python train.py --d_mlp=512 --positions="learned" --attn_scale=0.125 --init_std_down=0.00529 --beta1=0.95 --grad_clip=2.0 --batch_tokens=65536 --steps=2021
Each number is 128 + 24 x the weight over its row's rms, rounded and kept within 0 to 255. Layers, rows and columns count from 0. The size above them is the row's rms in percent of the matrix's.

# layer 2 attention key, 64x64, rms 0.207, rows 52-63, columns 0-63
size [110 102  97  79 143  83  86  73  92  85 103 118]
[[140 150 109  96 100 134 103 113 107 123 138 115 125 123 102 144 117 119 133  57  97 147 102 124 134 109 121 172 105 162 152 175 125 147 152 122 119 166 125 132 131 124 127 122  96 161 151 154 154 138 166  94 148 113 175 156 125 162  98 126 148  91 120 105]
 [ 88 133 109 151 154  98 133 129 141 104  60  98 114 136 108 109 118  97 163 173 125 170 127 115 149 133 100 133 153 164 122 116  76 139 108 132 134 141 192 143 110 106 151 156 130 124 171 125 101 138 141 143 129 103 142 140 121 114 149 102 133 146 142 118]
 [144 116 108 146 132 136 120 167 110 152 125 146 124  90 144  92 131 148 119  96 136 163 139 116  91 106 120 148 129 143 131 127 138  79 168 116 129 141  98 130 119  87 131 101  87 194 110 130 152 144 133 107 149 121 102 141 144  85  94 130 173 107 150  93]
 [127 122 168 116 116 144 138 122 171 136 105 163 106 119 113 156 111 167 160  84 116 136 104 130 147 129 119 134 130 136  99 117 150 162 139  99 102 176 118 154 141 163 174 109 105 145  84 112 151 137 121 117 155 159 145 117 160 167  99 149 167  98 133 134]
 [116 158 156 114  69 130 103 122 102 120 146 131 117 117 172 133 140 120 120  85  96 113 110 131 129 134 131 173 159 128 122 137 141  77  84 167 159 107 123 138 128 143 135 157 118 103 154 157 113  85 134  80 140  75 139 119  94 139 115 112 128 138 125 122]
 [189 115 115 125 113 101 122 140 109 123 133 136 156 107 118 132 171 114 133 146 102 118  98 159 134 156 105 105 179 131 130 135 145 124 127  81 122  57 123 113 166 141 129 103 115 127  83 133 156 108 147 114 122 119 100 110 158 105 150 129  80 106 104 129]
 [125 108 125 135 127 155 125 145 128 133 133 179 104 115 117 123 135 136 122 121 157 116 137 140 139 128 134 118 127 132  97 108  92 129 170 153 188 166  67 126 119 136  70 103 109 137 138 150  98  97 143 127 153 159 152  94 155 139  82 165 131 120  95 141]
 [120 143 149 145 124 155 142 125 121 147 144 108  96 117 153 129 151 169 133 132 151  78 116 138  93 105 151 108  79 150 114 144 126 129  82 149 129 168 108  99 179 139 114 112  93  80 127 174 149  84 115 110 152 135 127  94 123 139 145 103 113 125 124 146]
 [126 185 165 140 143 169 152 143 106 137 159 100 133 141 180 151 114 123 127 170 165 117 171 108 131 131 110 172 108 125 147 172 113 124 137 178 118 142 145 152 123 135 115 164 150 109 157 144 140 107 133 117 134 119 121 144 109 127 152 173 145 129 120  97]
 [109 158 130 167  78 116 125 126 133 108 120 110 129 118 177 153 111 122 112 127 100 125 107 126 111 136  96 137 137 150 118 108 119  94 119 116 197 175 114 150 110 102 170 141 120 151 152 144 102 119 173 138 151 127 165 130 134 144 116 171 176 113 125 122]
 [127 131 125  83 149  88 131  90 157 117  76 120 148 125  88  89 127 103 158 138 134 153 121 131 147 133 157 126 157 177 135 151 113 154 101 106 120 158 197 144 127 150 150 136 122 126 130 142  93 146  98 116 110  96 121 128 103 146 135 125 115 109 168 136]
 [140 142 105 140 124 144 135 149 101 118 184 131 140 136 148 136 134 115 126 136 152  92 155 131 119 103 179 101  75 118 135 119  87 119 140 119 131 139 116  86 158 107  77 107 125 148 163 141 121 137 140 131 149 184 128 178 124 107 112 155  89 150 121 112]]
# layer 2 attention query, 64x64, rms 0.251, rows 53-63, columns 0-63
size [ 92  91  76 127  82  73  84  98  91 106 123]
[[121 112 100 105 120 147  75 117 163 135 141 171 101  99 133 159 124 149 135  92 175 129 117 137 107 104 165  91 119 123 135 144 156 126 131  90  99  98 142 106 144 137 154 142  92 140  82 116 159  92 114  88 120 137 142 111 118 129 102 134 139 100 133 171]
 [ 93 153 151 143 138 110 137 123 137 128 148 147  98 163 142 157 126 153 143 171 101  62 105 149 146 128 111 144 122 124 112 108 135 136  92 145 108 127 150 120  96 146 113 131 148  44 125 119 113  95  98 140  93 145 131 167 139 132 130 125  99 139  99 148]
 [125 155 150 115 142  83  78  93 117 114 126 147 137 118 112 144 113 109  61 129 139  96 116 101 121 134 145 144 161 140 166 133 140  98  92 139 169 101 149 147 110 128 154 140 160 130 180 124 137  79 141 149 129  83 135 133 100 130 141 114 129 123 136 156]
 [163 125 134 164  81 174 132 135 128 133 165 136 117 118 135 130 124 105 109 106  93 132 100 114 146 142 118 147  92 110  96 150 126  90 157 106 118 152  60 107 120 144 110  86 143 144 144 146 127 129 142 154 165 171 110 142 159 115 168 147 113 149 112 122]
 [ 98 187 135 123 107 128 140 141 130 124 173 126  93 137 140 136 103 118 128 128 162 109 141 121 149 114 133 139  68  99 137 128  85  69 139 103 104 163 122 130  99  99 123 142 132 122 192 144 132 130 131 125 150 157 119 170 118 127 100 157 121 156 132 112]
 [133 114 168 125 152 141 131 132 108 127 148 111 165 160 140 142 109 144  89 145 104 100 154 114 113 118 101 150 163 103 137 127 148 143 150 151  94 158 119 109 148 116 116 134 152 106  96  93 149 149  81 128  92 128  59 167 124  92 161 129 106 119 121 108]
 [137 109 127 115  82  92 151 129  98 117 115 133 143 137 144 103 137  88 135 131  70 145  88 125 146 145  99 156 170 121 156 116 149 130 143  93 163  88 156 160 113 124 142 156 152 159 154 118  96 157 121 158  96 118 127 158 146 120 165 124 133 163 120 130]
 [129  85 112 139 156 127 148 158 131 107 156 127 128 146 128 126 105 161 114 103 122 116 144 168 123 161 108 142 111 109 125 102 149 153 166 166 125 153 113  88 128 102  75  79 114 131  61 111 133 153 147 117 133 164 114 110 145 140 107 154 123 142  93 125]
 [144 133 166 101 146 157  96 114 102 128 169 146 129 135 129 128  74 117 121 116 131  76 158 132 155 143 131 161 121 111 122 122 147 130 145 153 110 133 129  75 130 146  92 110 136 132 106 113 135  90 133 107 136 161  77 117 104 100 102 132  88 120  73 137]
 [ 83 130 119 142 102 144  66 122 146 122 161 134 101  83 128 153 146 116 107 111 170 152 120 114 104 115 145 106 120 119 118 141  95  75 115  93 159  75  75 143  99 110 168 117 122 127 138 142 148  90 135 128 123 115 151 127 112 147 144 122 127 133 146 132]
 [106 114 150 148 145 109 158 141 135 139 112 132 123 151 164 123 117 163 146 150  95 107 156 157 121 170  97 149 147 123 134  80 179 163 132 176 145 145 166 146 125 133 135 153 125  97  89 119 126 166 120 141 111 142 117  95 141 115 128 106 159 139  78 147]]
# layer 2 attention value, 64x64, rms 0.355, rows 0-40, columns 0-63
size [ 84  91 111 120  92 101 102  99 100 100 121 105  94 107 101 114  94 110 115  89 114  99 102  98  81  94 111  92  77 107  97 103  98  96 123 112  84 105  84  86 119]
[[104 129 154 106 177 122  88 155 107 123 111 155 157 129 147 159 145 118 106 118 140 141  83 171 125 140 107 113 115 113 151 167 145 154 112 132 154 185 144 111 130 137 142 111 122 124 166 105 125 128 104  82 143 129 131 170 172 111  94 135 103 141 151 102]
 [138  67 111 162 107 101 129 103 147 115  85 101 105 133 145 108 104 128 124 107 124  94 103 111 138  79 134 157 161 104 163 150 117 141 174 102 120 118  97 141 108  97 119 122 105  72 143 147 107 146 121 115 117 161 149 132 156 157 141 135 123 102 135 144]
 [113  84 113 138 103 178 153 148 100 131 119 178 112 132 157 114 131 178 109 162 128 136 109 155 119 144 168  83 133 125 165 155 135 168 120  83 128 151  98 141 141 115 135 123 162 149 138 116 109 142 161 130 169 132 152 131 123 120 120  96 152  99 130 132]
 [137 132 138 164 165 122 119 167 155 100 113 135 144 150 134 148 113  91 117  95 165  96 133 150 160 134 101 168 121 117 159 170 101 183  95 134 121 129 127 142 118 135 165 127 140 159 117 181  99  99 144 136 101 117 127 169 107 125 105 129 124 123  97 111]
 [ 93 159 152 136  94 106 163  83 140 115 151 125 129 110 109 129 120 148 121 124 113 154 140  92 158 177 138 102 145 168 130  92 139 120  88 107 173 140 142 141 135 122 114 118 118 117 119 111 155 141 180 114 116 101  94 150  80 119 113 156 123 122  97  97]
 [145 168 129 123 121 125 202 136 132 143  85 130 152 147 135  83 118 150  72 136 104 139 107 127  88 141 116 133 132 113 152 129 124 144  99 131 112 130 133 113 163  94 108 160 185 165 152 146 138 149 149 147  98 124 137  97 129 159  95 130 120 136 131 145]
 [140 126 157 178  96  83 155  86 173 124  76 130 114 157 111 106 118 136 124 104 100 130 112  97 117 147 127 179 122 115 137 146 106 131 130 106 140  94 150 100 121 103 112 111 140 135 138 136 124 149 157 109 116 140 130 195 106 125 139 164 141 153 122 150]
 [148  96 152  94 130 155 115 169 178 135 104 119 116 121 124 138 132 123 132 142 115  77 126 140  80 126 142 130  90 117  78 173 103 133 133 163  70 126 132 133  90 130 116 107 145 164 120 102 131  93 125 141 139 117 116 141 137 121 142 149 110 154 153 172]
 [149 128 170 178  63  99 120  97 122 195 113 131 138 160  94 135 125 148 114 174 133 109  92 114 129  77 130 153 135 113 146 146 134 133 135 159 120 116 122 137 104 120 167 115 133 120 139 124  90 144 133 118 141 165 109 131 157 133 127 109  99 146 132 142]
 [145 152 142 144 109 123 158 137 148 127 149 174 140 128 116 169 138 149  95 144 123  84 118 131 142 168 165  91 122 144 148 130  95 150 102 142 139 139 131 148 132 142 161  96 118 153 103 121  86 103 152 135 111 113 109 114  77 120 102 111  77 116 106  79]
 [117 141 159 131  95 160 136 135 118 112 127 106 103 134  98 114 102 165 124 115 147 151 119 156  68 137  94 117 129 123 135  90 167 148 126 147 129 148 146 125 139 132  84 106 157 142 185 105  93 118  89 156 120  64 144 146 100 109 117 116 137 132 126 113]
 [136 115 123 101 142 113 146 142 141  98 130  96 110 119 128 132  92 131 134 125 111 141 139 162 114 172 128 140 120 118 124 156 139 166 131 117 152 123 182  87 122 126 144 193 125 156 142 119 136 100 172  75 119 132  68 101 124 118 107 121  82 156 123 133]
 [ 93 138 174 158 102 117 130 101 107 118 150 129 149  99  96 127 114 101 135 105 181 137 159 120 132 149 118 124  84 144 114 162 131 137 152  91 132  85  79 141 123 109  95 144 134  88  90 133 116 148 150 134 150 124 150 132  97 139 154 118 159 110 146  90]
 [ 89 147 174 141 131  85 143 109 116 127 117 211 150 119 142  96  97 111  87 136 106 162 116 138 113 138 136  89 108 107 107 133 149 115  70 131 113 137 142 135 110 109 134 121 151 151 140 123 141 159  94 134 175 113 124 132 133 129 136 133 127 138 114  88]
 [118 106  95 102 191 132 140 176 143  95 110 114 149 124 156 149 151 155 120 101 119 140 128 157 126 133 105 175 143 146 134 154 132 142 142 147 141 152 132 105 143 108 148 141  76 131 191 182 152 118 104 134 119 124 157 130 136 127 172 136 126 120 116 126]
 [127 110 121 138 125 125 104 106 115 132 108 130 145 148 131 141  98 150 144 127 151 153 152 107 122 140 138 107 116 180 170 120 162 143 105 104 205 110  96 137  92 151 130 109 106  99 129  99 105 150 176 119 116 131 102 187 106 119 107 140 158 109 135 116]
 [120  82 123  96 172  86 129 145 147 104 112 120 185  85 150 149 107 115  99 114 163 113 136 111 123 176 116 130  89 134 152 144 153 148 123 110 141 120 114 128  89 132 131 141 112 127 157 104 132 131 181  88  73 115 125 154 125 125 129 133 145 130 124 138]
 [158 152 119 114 164 123 130 172 108  78 173 135 146 113 145 128 129  62 125 127 101 123 127 120 173  86 109  90 146 114 123  92 133 130 166 170 114 153 108 154 127 159 160 128 129 105 127 137 126 100  88 135 102 103 139 109 151 143 119 139 121 142 126 119]
 [112 111  99 150 111 121 109 151 122 177  51  97 115 170 146  98 110 119 133 122 181 112 118 180 119  98 134 135 132 106 140 134 120 125 137 145  97 104 126 123 125 129 127 118 174 155 166 153 126 133  97 113 158 135 129 129 159 120  96 116 134  99 141 153]
 [110  95 139  87 135  88 117 138 106 132 154 117 181  76 154 133 127 117  83 155 171 111 111 138 147 129  93  89 115 143 153 105 153 157 147 129 144 129 120 137  92 158 151 144 120 126 163 104 130 144 145  80  89  99 105 121 118 118 102 126 133 122 111 138]
 [156 147 148 156  96 113 123  70 128 140 118 160 138 121  92 138 107 140 106 144 141 152 101 160  98 151 136 150 122  96 167 152 132 136 165 142 124 130 158 112 111 126 127 172 148  99 129  81 102 118  97  82 138 156 126 136 135 132 108 111 114 151 119  71]
 [ 83 111 112 120 134 103 132 125 107 111 146  92 103 132 153 134 138 152 131 123 113  97 131 114 143 135 160 102 141  95 159 106 155 116 149  97 153 112 163 146 140 129 118  87  65  99 183 141 123 177 119 119  75 127 103 124 115 119 126 116 111 120 164 103]
 [135 100 178 125 102 121 134 128 109 140 166  73 176 143 109 152 116 116 172 138 170  98 134 124 148 121 115 162 117 143 132 118 170 136 117 118 139 120 119 135 154 131 113 105 119 142 161 103 106 146 181 162 132 100 135  88 152 125 114 127  91 139 145 163]
 [122 148 117 150 111 120 114 101 118 143 164 197 120 115 118 148 123  96 119 159 110 157 118 110 115 118 116 141 119 170 107 122 148  99  97 179 148 126 130 114  95 171 141 130 129 117  88 103 116 123 131 108 138 115 141  93  92 167 148  97 163 129  77 130]
 [121  82  82  93 122 106 133 120 143  97 120 126 165 157 143 135 138 119 141 162 143 130 129 128 121 124 141 100 112 149 115  90 211 109  87 136 131 118 156 112 132 141 130  86 120 139 183 122 196 128 135 116 142 120 105 115 133 130 123 137 137 141 111 142]
 [127 155 101 122 131 144 127 109 116 114 102  90  90 157 120 118 158 106 169 108 138 122 186 188 128 137 135 143 108 138 108 138 115 158 103 137 136 113 142 162 131 165 142 138 122 156 121 157 155 107 131 128 134 139  61 134 106 118  92 165 103 133  93 112]
 [ 78  94 130 169 127 104 108 129 136 144 113 164 137 128 145 110 139 112 124 130 147  92 119 121 154  86 135 158 138 122 131 145 104  94  82 119 100 131 136 150 123 111 122  64 108 163 102 141 157 176 127 143 158 123 190 142 122 135 117 134 155 113 132 146]
 [112 129 127 129 129  85 136 137 111 125 136 194 137 100 144 128 130  99  96 158 102 149 121 139 124 109 124 117 113  92 106 153 137 155 123 121 160 141 130 135 110 139 200 152 129 140 123 123 113 146 142  48 115 139  93  83 156 120 121 118 113 137 101 146]
 [107 150 128 133 103 151 128 109  82 162 115 141  83 188 132 117 119 151 139 169  70 129  99 122 122 111 145 110 132 118 143 126 118 105 145  80 151 101 131 139 115 125 126 138 144 125 112  96 108 171 125 144 170 160  94 127 105 157 137 120 148  91 158 135]
 [135  93 156 129 143 149 101 141 116 130 173 138 128 119 124 157 139 146 126 141 156  96  98 141 117 125 115 119 139 147 171 136 151 162 121 147 151 148 146 128 120 195 122 112 136 152 115  93  59 135 134 147 102  97 170 120  96 119  86  93 113 150 135 128]
 [ 99 132 123 150 127  82 126 112 131  76 144 161 139 138 126  82 127  75 129 148 116 151 160 108 161  97 125  92 112 101  89 110 156 113 109 109 104 113 139 124 133 127 147 151 138 125 115 195 173 134 106 130 148 123  79 114 113 130 137 126 143 146 107 130]
 [127 126 103 123 113  80 116 145 120 108  76 137 102 101 153 137 118 141 124 128 145 115 129 122 147 134 124 143 148 102 154 114 132 113 133 135 116 121 139 133  73 129 141 107 104 155 161 131 126 209  74 128 105 166 153 170 112 136 157 116 119 114 172 108]
 [138 112 142 169 121 125 119 110  86 115 158 110 150 164 111 131 111 100 140 153 159 126 124 125 166  55 121 147 124 129 148 130 151 140 154 144 123  85  85 123 135 159 129 150 153 106 128 147  98 111 150 151 127 102 133  74 104 149 107 109 158 117 108 161]
 [180  93 102 142  84 168 126 119 100 131  88 125 150 174 116 140 138  83 111 116 181 136 119 105 145  97 108 102 131 132 123 113 163 138 109 146 135 130  94 131 130 133 105 118 166 139 136 125 174  92 115 124 167 165 115 160 129 134 125 101 141 121 131 112]
 [161  92  98 156 119 146 144 170 135 113  80 154 111 109 124 138 112 128 127 133 126 125 152  99 120 142 150 147 133 133 124 165  95 138 115 116 123 123  53 128 101 134 129 168 144 148  94 140 113  99 158 127 144 150 158 100  83 158 146  87 136 104 127 151]
 [173 128 149 122 173  95  82 116 125 152 127 130 130 178  92 118 154 115 152 137 129 113 124 122  87  87 113 139 110 117 121 135 159 132 151 130 176  99 141 146 138 128 137 115 111 125 106 101 108 101  96 130 174 161 121 131 118 138  99 139 111 159 173  88]
 [118 144 148 146 134 141 150 140 110 144  94 115 130 198  99 123 132 149 157 101 108 111 135 120  98 155 149 128 124  97 117 146 134 145 143  80 139  89 138 150 173 120  94 145 170 170 137 113 124 121 158 121 151 157  94 105 118 120 123 123  98  83 165 134]
 [115 135 153 141 125 118 156 185 125 129 103 147 157 128 102  93 122 139 125 116 136 115 141 148 110 172 115  97 119  78 150 126 153 144 128 113 122 143 152 150 165 131 132 121 172 190 189 123 120 132 120 101 148 109 134 129 144  79  95 108 101 122 135 107]
 [110  80 151 103 158 135  96 127 101 132 120 146 125 154 131 138 110 140 113 155 115 102  88 111 118 114 158 121 121 132 167 156 150 111  78 102 140 126 124 120  84 146 107  52 106 116 115  92 135 148 156 143 165 131 142 151 108 132 120 159 151 125 140 157]
 [144 143  75 107 148 110 113 142 144  96 103 105 104 151 145 120 134 111 148 126 116 130 141 157 134  87  98 120 115 164 120 107 106 136 170 184 130 125 112 155  90 136 179 139 147 111 122 139 173 123  70 140 152 145 138 138 138 144 146 147 151  92 111 109]
 [128  82 126  91 167 124 117 140 127 133 109 138 153 137 160 152 124 112  95 137 111 107 104 134 150 109 152 105  87 141 148 150 119  98 164 149  96 115  87 121  80 164 125 141 147 120 151 114 117 124  95 175 139 116 126 173 116 140 159 154 172 118 110 152]]
# layer 2 attention output (transposed), 64x64, rms 0.328, rows 0-40, columns 0-63
size [ 81  92 112 120  94 102 106  93 109 103 124  93  99 114  94 111  92 121 115  88 105  89 102  98  76  88 109  91  78 114  88 100 100  82 117 110  81 109  76  83 115]
[[123 114  93 174  86 160 129 111 134 121 156  99 114 127 111 136 142 122 143 107 112 144 126  88 156 108 147  93  89 126  75 153  97 138 126 161  90  99  99  84 158 136 111 102 130 108 124 146 137 121 152 119 121  92 129  83 123 164 157 118 109 134 144 108]
 [101 153 152  96 165 121 136 139 143 136 121 137 133 122 139 113 141 167 113 123 145 117 160 160  99 150 152 159 130 122 111 102 138 133  83 177 147 122 136 139 139 144 136 115 146 110  98  71 136 103 132 140 118  78  97  95 108 124 105  70 159 128 108  89]
 [103 114 120 132 139 119 130 119 170 117 169 123 150 163  98 154 139  99 149 140 122 106 145 151 144 125 109 162 158 138  84 132 105 134 126 157  61  97 146  79  98 104 112 140 114  97 115 154 163 120 109 113 101 110 117 170 115 135 115 141 106 173 123 126]
 [104 108 138 120 103  87 143 108 138 138 123 143 112 155 164 112 132 144 160 118 101 142 120 123 108 156 130  95 108 118 109  74 193  79 112 125 112  86 156 103 160 158 141 118 126 120 113  94 114 131 115 125  99 149 104 112 161 166 148  96 133 149 141 150]
 [145  87 114 120 147 137 114 124 120 147  98 110 126 142  84 138 125 111 103 135 114 145 101 130 147  97 111 168 165 111 155 125 143 119 150  83  89 130 117 155  73 149 158 161 178 135 136 114 130 115  76 146 157 128 173 133 124 109 148 161 117 133 112 150]
 [ 62 110 108 104 146 126 130 145 147 146 140 141 148 156 111 168 128 141 157 109 145 151 139 156 111 109 117 108 114 119 154 146 158 104 121 124 106 104 140 155 120 151 118 107  79 106 112 123 101 121  73  88  85 147 157 130  84 155 108 154 158 129 129 128]
 [109 110 122  82 172 138 115 142 111 118 141 127 125 143 112 132 114 137  96 128 151 128 157 151 125  86 170 131 143  89 168  68 179 111 125 133 126  98 118 123 127 161 149 133 163 153 133  78 139 109  87 109 107 132 145 114 102 136  94 121 166 128 135 125]
 [136 186 117 167  84 142  94  95 133 133 148 157 174 102 174 147 117 101 126 125 128 123 160 101 116 118 130 103 121 107 127  96 137 135 136 121 168  98 119 122 146 133 113 139 113 172 117 123 154 159 155 113  85 157 109 128 128 134  99 119 155 118 176 115]
 [ 93 148 102  85 184 104 134 170 122 130 125  87 120 115 153 114 126 189 140 121 155 143 170 127  92 138 129 120 127 104 112 120 176 141 117 152 117 132 128  78 141 114 147 148 120 152  92 123 160 142 133 121 147 104 143 118  95 133 132 117 154 119 134  84]
 [134  75 116 142 144 103 143 126 130 157  92 105 124 160 174 115 148 109 161 135 136 174 140  93 133 118  99 119 124 122  94 106 181 101 154 114  83  96 144 107 131 137 109 167 127 165 140 140 133 153 111 105 143 122 135 160 140 119 140 147 131 153 152 171]
 [110 138 103 111 126 124  73 113 180 135 164 163 117 102 134 156 116 107 141 131 165 115 104 128 148 123 144 131 115 117 112 157 110  94 136  57 133 129 127 103 112 153 129 121 124 143 109 147 142  96 137  82 161 179 135 136 140 163 127 146 117 136 123 174]
 [ 95 121 113 168 111 110 119 107 119 132 122 140 129 110 117 148 137 100 110 102 132 129 130  86 103  97 145  94 111 140 113 109 104  69 127 138 111  74 119 170  94 111 121  98 134 136 164 135 158 111 122 150 117 114 158 160 116 169 151 133 175 135 177 128]
 [160 114 114 130 134  88 120 150  98 136 141 136  97 149 121 116 130 136 111 163  78  78 109 134 160 125 139 146 146 133 165  95 122 145  98 101 123 159 149  92 131 140 154 130 124 120 143 147 160 114 135 156 155 153 142 133 116  88  99 119 127 171  57 140]
 [141  73  94 101 115 149 120 112 106 124 147  78 146 164  83 146 125 128 144 117 110 135 131 127 169 118 127 105 126 112 132 126 125 159 176 117  65 115 112  80 170 149 114 126 102 133 139 134 119 135 128 120  97 163 157 136 116 167 128 139  89 131 116 128]
 [151 168 190 161 108 164 125 109 127 134 145 149 123 135 133 126 160 106 134 121 145 149 152 137 137 139 155 112 121 156 130 162 117 135 107 163 149 132  95 164 138 177  91  94 139  97 155 137  97 123 147 147 136 130 130 110 165 190 137  98 114 127 150 137]
 [137 139 162 123 138 110 116 119 146 120 121 112 101 117 103 104 123 120 110 170 129 120 117 116 143  94 151 127 141  87 114 105 124 123 114 102  81 114 164 103  97 119 147 170 194 117 135 141 150 134  76 170 158  90 118 111 133 109 156 125 109 177 127 109]
 [110 155 153 179  93 134 139 126 146 165  86 136 103 149 110 139 162 110 177 161  93 135 149 118 138 103 165 105 134 142  99  82 110 127  99 135 116 108 135 162 131 164 148 134 152 106 150 129 138 126 109 181 128 131 133 133 132 153 122 114 123 170 146 100]
 [120  95 109 132  91 144 173 133 144 143  76 123 138 130 148 120 128 153 163 113 107 131  72  94 127 177  98 128 125 151 100 161 115 137 134 114 162 138 116 170 173 116 102  93 123 140 123 119  85 153 165 134 125 158 106 144 147 110 152 114 116 125 140 122]
 [100 163 143 111 115 138 111 132 150 106 190 139 129 127 152 149 134 143 133 130 145 134 154 164 110 177 153  97 126 145 121 114 139 105 106 165 124 105 127  88 157 112 151 137  93  91  81 138 153  93 155 103 108 125 141  80 105 145 147 107 122 165 131 129]
 [105 141 114 163 105 139 152 153 164 159  74 108  95 111 101 137 146 111 189 137  99 146 130 108 130 133 130  99 153 170  74 119  92 128 108 104  92 114 117 122 118 120 136 142 139 111 113 147 153 118 140 155 162 141 137 128 125 112 155 133  90 157 148 100]
 [124  90  86 111 157 109 146 183  99 160 142  99 117 133 114 131 175 138 132 125 153 107 153 119 138  95 173 126 103 110 108 137 125 107 136 132 109 126 144  92 166 140 156  99  97 165 143 138 173  99 137 113 151  93 137 121  85 145 128 122 156 136 106 132]
 [134 125 150 157 170 157 101 120 151 120  83 123 101 114 130 114 138 124 124 152 157 153 143 126 138 154 133 155 141 166  84 103  84 148 122 167 125 146  92 153  86 126 111 154 183  95 132 127 118  85 157 132 162  86 144 113 131 114 130 117 130 130 108 144]
 [ 96 163  90 142 122 121 104 115 131 116 117 126  50 106 158 122  93 157 156 139 100 147 132 130 124 146 108 139 111 125 140 102 103 116 123 105 142 151 124 127  79 107 151 159 121 116 108 146 162 157 141 156 182 158 156 122 145 143 114 143 142 127  95  97]
 [153 144 116  72 131  93 174 144 104 116 100  80 146 123  90 108 125 120 149 114 114 110 118 108 128 114 122 116 152 117 136 174 132 124 157  87  92 138 165 116 150 114 144 131 115 172 177 152 120 141 122 129 136 118 117 177 107 102 136 140  98 104 147 103]
 [132 153 127 125 103 154 130  92 138 127  97  94 127 122 105 165 137 128 161 151 108 121 148 125 147 159 133 116 139  87 143 160  91 143 138 101 105 116 101 158  97 141 158 143 139 115 124 146 123 139 137 189 152 117 168 105 109 162 173 135  73 116 157 104]
 [143 117 154 162  99 100 118 107 109 133 142 164 150 112 137 138 105 119 100 112 122 109 128 111  97 178 122  93 122 115 158 104 160  80 143 133 125 105 140 107 105 122 147 124 138 126 128 118 126 105 123 159 113 139 123  84 125 122 209 115 125 140 137 193]
 [141 141 122  82 125 148 129 103 119 102 135 113 126 146 115 120  96 144 154 121  89 170 162 188 143 158 103 149 139 126 150  92 145 161 161 156 126 128 134  79 151 142 166 173 108 116 110  95 126 135 155 118  95 136 122 115 144 112 101 117  99 107 103 112]
 [108 112 109 137 131 151 163 137 121 136 114  94 165 154 104 134 132 138 154  92 123 137 138  94 124 138 142 102 135 165 118 144 116 127 142 176  78 104 126 116 165 118 123 109 142 140 180 144 124 136 139 166 117 127 153 192  70 144 159 119 127 149 153 106]
 [144 125 128 104 191 108 136 145 130  90 155  93 163 128 115 137 109 138  85 132 166 128 137 142 130 130 124 141 181 125 118 142 139 166 133 138  85 147 153 104 118  85  95 157 117 133 123 161 139 120 114  83 117  86 120 102  87  94 116 146 130 148 137 112]
 [110 139  86 142 122  92 148 122 186 127 111 147 105  97 149 120 128 112 188 129 123 155 133 119 136 117 114 139 104 135  70 123 123 109 158 101 129 108 171 100 114 125 146 149 135 160 131 143 163 149 155  98 150 130 100 159 180 119 137 151 146 119 153 143]
 [141  77 126  86 136  99 159 141 116 131 110 114 150 148  93 130 124 169 125 143  94  90 105 141 113 196 116 120 159 109 162 129 142 161 137 118 123 142 101 125 129 127 130  87 122 124 115 116  93 139 141 177 103 159 150 157 124 145 165 113  89 128 132 124]
 [127 151 192 112 154 150 105  98 119 131  94 123  93 129 144 142 114 133 152 140 169 163 164 141 154 117 149  97  97 134  85 108 128 155 127 151 119 122 126 112 178 151 124 170 132 116 126 107 136  75 160 111 144 109 107 129 152 109 110 113  93 118 146 143]
 [104 145  96  82 143  64 180 160 150  95 127 124  94 119 133 111 116 173 150 146  99  97 108 161 103 179 122 146 155 130 139 121 135 117 109 102 133 153 160 125 102  99 147 105 117 127 115 153 144 151 132 137 146 151 125 135 138 123 138 123 139 152 110  88]
 [102 133 152 114 125 106 151 138 133 129 154 119 133 147 147 187 149 143 147 138 117  71 123 126 149 153 114 122 116  76 146 168 165 143 109 121 131 111 161 113 140 130 174 149 118 105  90 114 152 122 135 139 147 116 137  99 119 132 189 153  82 131 143 162]
 [102 164 174 103 124  65 145 109 116 108 137 140 141 164 147 129 127 113 133 138 109  95 139 135 115 111 122 122 125 107 132 111 165 120  95 157 125  98 190 133 142 128 115 131 105 117 160 115 133 132 106 126  83 105  99 192 117 124  92 110 126 164 140 115]
 [156 112  92 132 150  97 130 135 118  96 130 112 127  92 164  93 132 138  91 123 143 138 135  84 137 135 132 104  92  97 150 127 142 165 124 138 153 134 142  98 157 110 127 121 130 160 152 136 137 174 186 137 139  93 118  71 101 124 151 102 158 111 144 150]
 [100 123 105 148 155  79 106 112 137  79 174 120 138 149 166 145 120 112  77 141 147 127 140 134 117 143 122 135 138 130 156 102 147 147 109 172 144 128 144 122  92 111 119 147 113 113 140 163 129 134 122  90 109 115 180 112  77 156 125 135 158 165 125 156]
 [ 83  91  93 134 114 141  87 113 161 123 156 118 115 156 142 152 141 102 151 142 136 155 125 122 144 152 125 116 111 143 117 116 120 116 133 142 129  97  92 100 128 134 132 136 114 110 121 151 127 113 156  97 120 163 197 159 106 177 143 125 117 172 133 182]
 [142 153 101 127 119 138 125  95 150  95 135 108 141 113 102 126 100 138 143 140 101 150 164 134 157 106 131 150 148  86 103 115 114 164 159 136  95 114 161 100 108 135 136 184 168 133 122 132 143 160 109 127 109  92 103  77 139 114 116 151 133 122 137  66]
 [167 133 168 114 103 128 149 104 107 147 112 120 168 122 149 132 123 136 106 117 135 123 109 126 115 161 142  93 112 124 130 154 131 134  94  94 128 121 124 139 186 134 108  95 109 131  98 132 100 109 142 146 113 132  89  78 118  76 161  74  95 142 160 121]
 [163 163 148 153  95 144 169 154 136 123 138 115 137 130 126 141 156 108 152 155 118 107 138 139 138 120 152 118 165 125  89  99 127 165 127  95 106 128 122 132 156 122  84 115 112 136 108 144 146 150 125 106 100 151  75 100 174 115 104 117 108 163 153  74]]